config.toml
n_layer = 12
d_model = 320
init_std_qkv = 0.0356
Each number is 500 + 50 x the weight over the matrix's rms, rounded and kept within 0 to 999. Layers, rows and columns count from 0. Numbers have three digits each.

# layer 3 MLP gate, 640x320, rms 0.0826, rows 12-38, columns 160-239
474483504438447606445466446492532437509570513519463589497560509466510551545448500465556459526510445580499491423525529448503557497433532457549509620395515476487533535413494503575353441493453468551501443542471495511431459573497492528428476442
539515392554528461448567582440488512460445436388491488538490515481508521469548542437450511471447563497418450490466553491525499353506538510450452538455598513570424514487469454528489557628486476566530487560527425368434453412491492413498497543
471497530504446491530421533526507420446480446521512532508557419468526469355479576525381499487517439458487507493560522522450507418560616499535599565538511474553498519430559477521508429489512568521515572539559497588503480503540588503512445509
504492496497520601395514508432464535468435483552480531462657529448453519548647525438484411482466455525549427449431505504519524468469495572514513420543528599487488528485553452481438458497436521523448410606438506486515525429468429527444500509
516500453473491528500504448530476429458456473577506471482528516463426481516476466491435510465442498516443458479550481540568496494535449522470410468458531532433464519456609462465493528530541583586517441471585477431561552562558518472548475493
530460365391561450604428570460504500388526494454437582529429593495532472485533593539433501487505546560491431472451477558477568469435513532518584519486378525578398530505535446539441540481608540548458570481413606450492487480556526453529457513
489560532548596513411554493392502431506437531587543399467432513597420548485463464455448490428438529516583547498584530535484424516505633493560508469511435412567462468462433488476513524490449441561466550431525489579551486455555494464514494420
450454532517536435452511530489609478474475569470452511488552475468513533564486387514477479540508649483525521536499501524552447425590473539500507585595619494474553549513498474484591555541450516505552541580475480518485472467521418462468435472
456497543551514470537620460441603496546456608584526513506493397556449406430557523499440499527468511567461558606521597580486424539498545357490558547508486523540501533442496457478538558493508438466476549475508494484622493492535510521485453501
508577421540485490415494427601507528435546400495490492456522477501407445531386565508491438445506506552553504514517526561556473496545487493511466390548563481492504440413449518440443523609615480503393487510496594513529491557533443522489373567
534528452491474472461399504558570514514478496481467518533498519482459483533463545525508473498493598519521636508505492532475408517446483567512585515432567511565478488473441473470565542481522484592444481508499466482526526440423427558505482537
443517459537530466501443513461554474365432553584475454457535471519462477568496470480549447420510548433506436491479495437482534485501568510489405509550449464526479491485538435568420565441458420575479465493568433594497498494496464508523562596
487440508529597521442433494507582450386553505626558457475599408459449515488566489504468453516493506495394510505513475532584458495451531610473579418517409466508513506538450476538493448476512461510543559387562518459616474446511554587462423531
519491477485501419458509340528529546464558522497500462561506506442423433530510532464472376558495515604541463515612372475509495478498577520582383516457516451490459434477548516387534490486557487537482483520455423524445483575539511576472473499
534505465468437568529492446559429481451492487526469467526351426489467441464496518550548486527573465561556562514518528504505587519439510532524544529588507567471480547455432443544536506438423557578485473536450500451582535493493517533493561411
507583468457494444445484471505564561492465445612479483488553422586488520519465474603497530475471572471440445476505622494570567556492474503580527473500502536465519455514541516533468506503452408556498525517508414437512517482441527489524477464
553477330526507495460481478460491502494482447597453556445586502537492591511488435474507503559509530511501448476483460563535498509545443549471525427492440578485443490483493481554576585561595508515422544555431545518469480484494473480513474502
502523520428468573546503325607570530560528507569470553489469493491548510503496479527544523434609562471568545579545483463423419485459467497559448531530460501370423421499550484541548499481564503513435527485385527483421459520472508517499509524
426570488498508448505547563548548395500579495551526506561513476518439449438503560457515512531513515453459524502487479516479491517453468463489533606542520542538510572466490525465573481447507423576548501511490491502600496446495477502656475506
549474485488453509495472438578524557485493492601531427526474500423450487439507489555559362470471502499460552523462554470424519523591486427611512474539444444541429447473453518508476527476488467504543543452531476497513441467564605576475516401
465465547511434432537498482454475499498450513543510546428501530545507483513540491599512491528517463483512452458496513543586538452515462474548609577576491546476505563489573420489470429473538434550532529477546524592561413499592518521473514410
532472443500512368488467452464514438417524492486511497560540471456505477479496511459527539548520581502464458471542521514534514468490534433533473494413498481440458566577542482447517502602596460504486488550445453505417515426501464530469537512
469636439459534512472434542484508420384561476491471542517493523546447539552540541476431531580451498568513573510521588553487572558484552504505481544537570458541520458478482502489556508505477527440492437499464508584546461553529558570459504476
493518554473526478531491435449578454526412568529484531488607469480617457406528521516575480370485433585493483584496449540533525531477542528492482448487382479494572498533481473456481519470470498474492585502560584535496461434496496586496501442
552441479483488447506514459454469591442491524419412517513485493501508484559522624471569467560453493469476507542384392387502540502531497498569549555468515596526550525495456498464463394520423519453513350517559403422529486415536506469527501515
436451578534584476556518443535488524538494569519537618538585523418496396531477552523431508528505486516589498501535466532517568395531466661492474495434475573536570509505416408451443390470496393450472416546485544571453469538542505580535541403
547507480445620492509477439490534556517557450503559431510452516411406402509481517534528533481487495480504568608539522476510476491462547528473507575463538449450546514463461494460497506531475461495440523527386590434551421418508475435474491582
# layer 3 MLP up, 640x320, rms 0.0807, rows 12-38, columns 160-239
639497527448482572478473492484450553557540489492527500425527471481482554574528466531512490398556451475497479592602494511475496424462437520519607501529562537478436474474554493572469576551587472421503513538547532517543522515526511502582562488
512543439488536567459508511451524531530454527371516446572444499500493559491482494556501547473521625534605364579518536465509529577522411502573533421558525565480491441607486516539448552537414514612508553568433515556482522534450565409460436548
585390475485515510493506518555498473472461500411428482553555435505383466475460303532469399384498633519623510444556509485497494451500448606547569451512507599479539473525449443494481535552431555446514462584545544574522505493491572562485519540
537599516534497582535517445462508537499520489495462557455443373571567528514488565512486524427506529430636579466450447503514455580457477468488567401471531527482530467380548497611491535503523470485469488508497492589506542501520545479545490470
472508492537580472550601481507487462406564471490505431618442458464455469546493537482603442463539541495569590527512553515458487471538474471459514597477491497493481632528473566478580428495432489475524466495502482501503497549451519460476451535
507532483467458522515444518475469388431451460535485538543624508390520576477465499533475532490442485494530563353537557480407486482444410479459511459522532594567386510510473478525480550495480570535513525527453384555465475444561551529483495484
512419458452541525514491531533457550584480538527408543610555541528433461514493540471482534422481551487501473457490556416561503521463466502573409502368392446503534422524578443617579485568447476580456537445519531462630515481487629552508474562
555515465469493566460528474476510484468408410450570486485454475542477412502451473493489576540533517476561500418601569530389523550500519432521484606432456492409514475456439539393575511542576609528513565397460457547466453508484449495490488513
503488513521501496495512578548508560548498570580502546378543539489418473503482527490534556607611501530580462520620536513582463522453493508492560464580502470573447448470447479535515512513475391539462501514547521501550580450448476379430593470
572511610441508517491444509475417557542463556499472496482465469427529498471454485546453524546444449385447445534475512499411457491540436454526508476469577449513431533487601439533587490535454536529606490473425403551544421543467500429514546476
444520421565478575487510411436585570474499516538563473535559378517516457460480472492514570468496454556545499474440528496528422502566484491586669431526495551618514508480563450460553417479520451462436494433526474485488459477503570428521559481
503524573564484516557490393568488426478469530594442513526438511487421441543425542493563528468513511424543376575461524444536408471512487501380416561594505531472500452514430510433476537565454482470542531451511365548569479465493434516537446466
542414513506438465461453519546485498500487525530492514480566497473536519487519501408470385474540595591575576443528389500452481464464416531485478462434592576382513518496435530550507454622511542535523623467540585529522491520637613573501462597
520435548421519545521543566432455541500510512400640550480414558638487542471461526487495542524441508600501523419574522434548481422430432586386462383469545519473465455449496498537467520576522543429465495603455495431499520490534498490672590416
551591583525498509471525505464524455449546449534498499469638535511401509474480498459470512462474560366478593490427556461443530475614462483531462477592531530507524502490491495512488529483526476504510459484516448426428529510507529570418522490
522459429515472602494479466521514431466479522544540481545575508501482538493554534456411510419532403568481515618514458388500424522500530589518425622474484458430465562462460477557479486532602498519528537418461551479560460516562602535516481428
489522577393461386470478503542516496537527554545481510561479597434502520522541454468472431505504555462496551502482566376463493575474516497558455512501560432478606570494505478483481594485437489448469441440465505543585468525575573441510486467
551449448450494604571501505596427508515531542518469619493559506530431418533542493528439514466502540492505546429485513523481440508514401501531524548572602554491449492446485496423557546589565507527538524504557466487504539637430490458462549562
484455482451521591517423505535492535512472576540613469515499511474462478455505482429469496453447526458566463506514477535487449540467459537542443504473400591570476501594465437532457526505412515501464473587524596568545524522432582558544479442
531552430541400527466541429514501502558492473545586426453471507509423510492555455483603450512452547496562538531535463523523480540520416455455469410478504573555417478566505486545512539512490689529518487592503409472539521475499494530527505472
486452471497429476504558446382557483599433506449504536558499529394558515462479490484576490428523592403471490570461534521408522498406482506502475498517545505487491533578582532465565439446568533490516508498516521514531547501555537493528558490
457519567492547577520536460596467507552564571389393491474498498587425447431526514617484488523562604531495584616446540501494487497470443516576539472555614510518521466445433573545482468470455509474569513531514455480512495564484499572489489493
493536521435458530459567539499528428522469588493467431494480546492466475512585580496506603590468485485456438458496496502579569499448469527545521554475517402508460506515542504436428420543478490501435499537488403542508450472545524459479492528
487474414536588509507499509445511521515557592537522486447450482596480551529391477481525475486437621470565567544406448472560463460405666458486525485555484497488474548511408490507450547504547529423525600402507486506554593517523506494503521487
498510572464485397450404479493530534477566593460495442586483440471501468599419494576506550471566471493457428450549466524470426474449441445514602470492444461544423462512459488529478519427485483504592457558374521483512618530388494412520520557
486452555434533490513495507489445531491534473479431471388403484564521444538572571541500623466536443467472528539507486551483464460525515497549418461405453521524502570457533496497541547547511503515535406560473576468421555504522399462431443530
521416580542545635466497472447479490525499582462507393514422504502520604566431515480478471508373472505602506450380520567464420441523590542479500484538526541468435490444565424419459487541509511499500492533511440516511559603431452591323570407
# layer 3 MLP down (transposed), 640x320, rms 0.0779, rows 12-38, columns 160-239
494486456521548530447561390547491462482510446465496467575502441480453524522453472536465522506473568461582558533517511546469550529516463456466551487470554529546440546472522788512536451512582556464511489551531443517489404515484531615508560463
459489402495479531426523564496500422491545474445571459563364419458630475464492483565581531511497543492465537522499523479539456577533452479540482440455425521520472548469483563496483423561460575578595466520553510500552494421550474514566503558
516546596531521552503539537496564456582483513441480469600538469491458486426549484598542486469559483630582488475440605514512565544451558477412403468579474564511550555471439636558414400469562565491555415492500507396451544481496503487560529467
512452540424444489469521489521532474545530535611567510489507574533526515534502473502471501612477450557477569458470593508521506525590601584535433595537456605619558590508434623616449507464565487460485464578495577491592506477496528448429560463
538461544534581505572469492510467450420461506465463457531593482566504505520527475444581542528523512521547469573521523488516418629479449497521549484543587424523508618407588538472461514531478489540391531516465579451452388448572473417428504509
405552509542462466548493466454508491561503536497594560529554433483471482513496454573502467413514532458503528493492575388451487466553527517520440451431482390427545436566477754498548526444491521510580488545597535513438480572467499529540491448
458572638521463510501479508350521459449548549551435498510459541549396421401583517495492492526550459468507492477518556528509451532505549460591579535613523480523460540443451393422475458557503461563517514543428535517392499436503495447479464514
569522526521494507587443520519536581511491471456479536514571452582527565515560541469520520496558441527456553566485450472553541439434518486426551561537503467566471562459454411511374564491517479552473476448474499545532489487524540577558467475
543513525425527481504391475511412483486526502525450429512562426399489457531476441489477542512534488544522460536550495578467436376466497618501405468472488450598505530537561416460452502528603501487440602532567427562523549436454476431524444431
590513430529528497463477416497526504506470366499435339496469531484418449502467531440432435572426463585505429520588529439458473465513511490525534553450510574504564469475422469460479495612545505485466503554463434523537462591469510493548428491
558504485511526553487448432533566484581639459447630524524480497580424460490540477494513509514508426462525537520479505461429485584512390513567418462530532483517535471513473317510453489529552473419455519489531541558489452465423541574552510497
472558521531483492518581564507510481650480450459451534572474543508423565487456516543476446521524504604524536429487585538464506523560530576518479512533597516470500452537488578411592570491489525491495645489498492485478488437573479574460471570
400490444476451524565443507428528559466494523491512474439497525457531472378450461494484505418539531484481513452638480405550459526428460523477606507472479493502431437455532561553511491494539452457441514545385436485500565500505499489451496422
490567507484568512490546450487525533501411472507462485480516532555479402454510454446499543542527510504548408525525503465593516502529573522539445503468427558449514393492515576500574486352502509539601470451555391524550432452546486494420449454
472408474449547583483490548510483562557558513554465490428501480520392484496485495523468474557410516518476449580473565464474468566532481580554517412447549496405513473523607443496480521512469486465439531517513569475573431429536474442417454469
529499539472501491439503469547506480527473524572454534491525503507503540585439448473438601567515543464422580470568543540495484578541426473514494461444529432482469567505529303412510495526416488490543560635536407391432564481473582469500483488
485503347559579473468531454492518498480442527538516486495565546562499542507481440503465574582491546489547432501471505515494491509562480536525487525453413547479478405491496153578463541543580547492514506533463568547412547499536409495468516496
439437527505443543452570535516514461425578491516504509529453536475533535462500471463509547500589487420531510518467498418512514481508519464510591475447499413521530434496500517531506449519504451505585442525475506494410550507463499430510446461
504492569505468567474455439525586529465603603485514499468473509503520498487447439490495593415587441516453541506457587460524559521389577524516577404535513424512493529527437486498504554442455578420463519535514520573555547518457484442393529430
532391455449479544449502453465468512513454605527473535497475490455452573442435518479534443461534452436410507494550552517484555458438538512545517460506453470451439441472559677493503465508488421476446498550500567497483456453498433437479563475
452512524575523494499511450528449517521534420641505458510536498501457436474458486504474556477487516513497520399569524563526490425510540479495449481519574562473451404531518531437566481447495474508487563535547452436556417503531490501484514555
491515541459481487500515437448558473454565515528514437599479502445544530508504461405438543506452450480513443445460493517520468494520474485510488566479401533557496435491435323567476493460471521452414472557572633482540472492603476518521460516
500487468464426450464480480460501437481544531552440510461489490515434433482529499486489607516422573509396501534448553512502520453555516518534587516353519488501505535476490482403592508557476533515490487505527487617575590580479452540423528491
482491450578456495472532552563494502428623417462479482479444541469434542553563517487447485518480491437493544523559487527408503476564560543447559496519452499519468433445484747546532500528465486518514436444460428474515518590446504532481511504
490478510459502502508434520422550472518552491446468519532500439567489510530466520513488569510506611459435495440530478448504428462470457509491426495507460452570556531519481362548505494397536491420437472439467536544514500568455484536506490569
443539596425430500519476572524520453482573495600470535514457485541521509492481487516559471460485536465492501548529506536526505415530397472491480490432577415486473542469490613510480616531503477552569508569559577456515449506473442602458494592
489501461531553504448515567527457545540474481517511536520516551559499465432477532473518576495495467546426501423539521587493483642541498502461498444587548456456483387512609572459544530521441513505427506489482392520499489403554414449523458528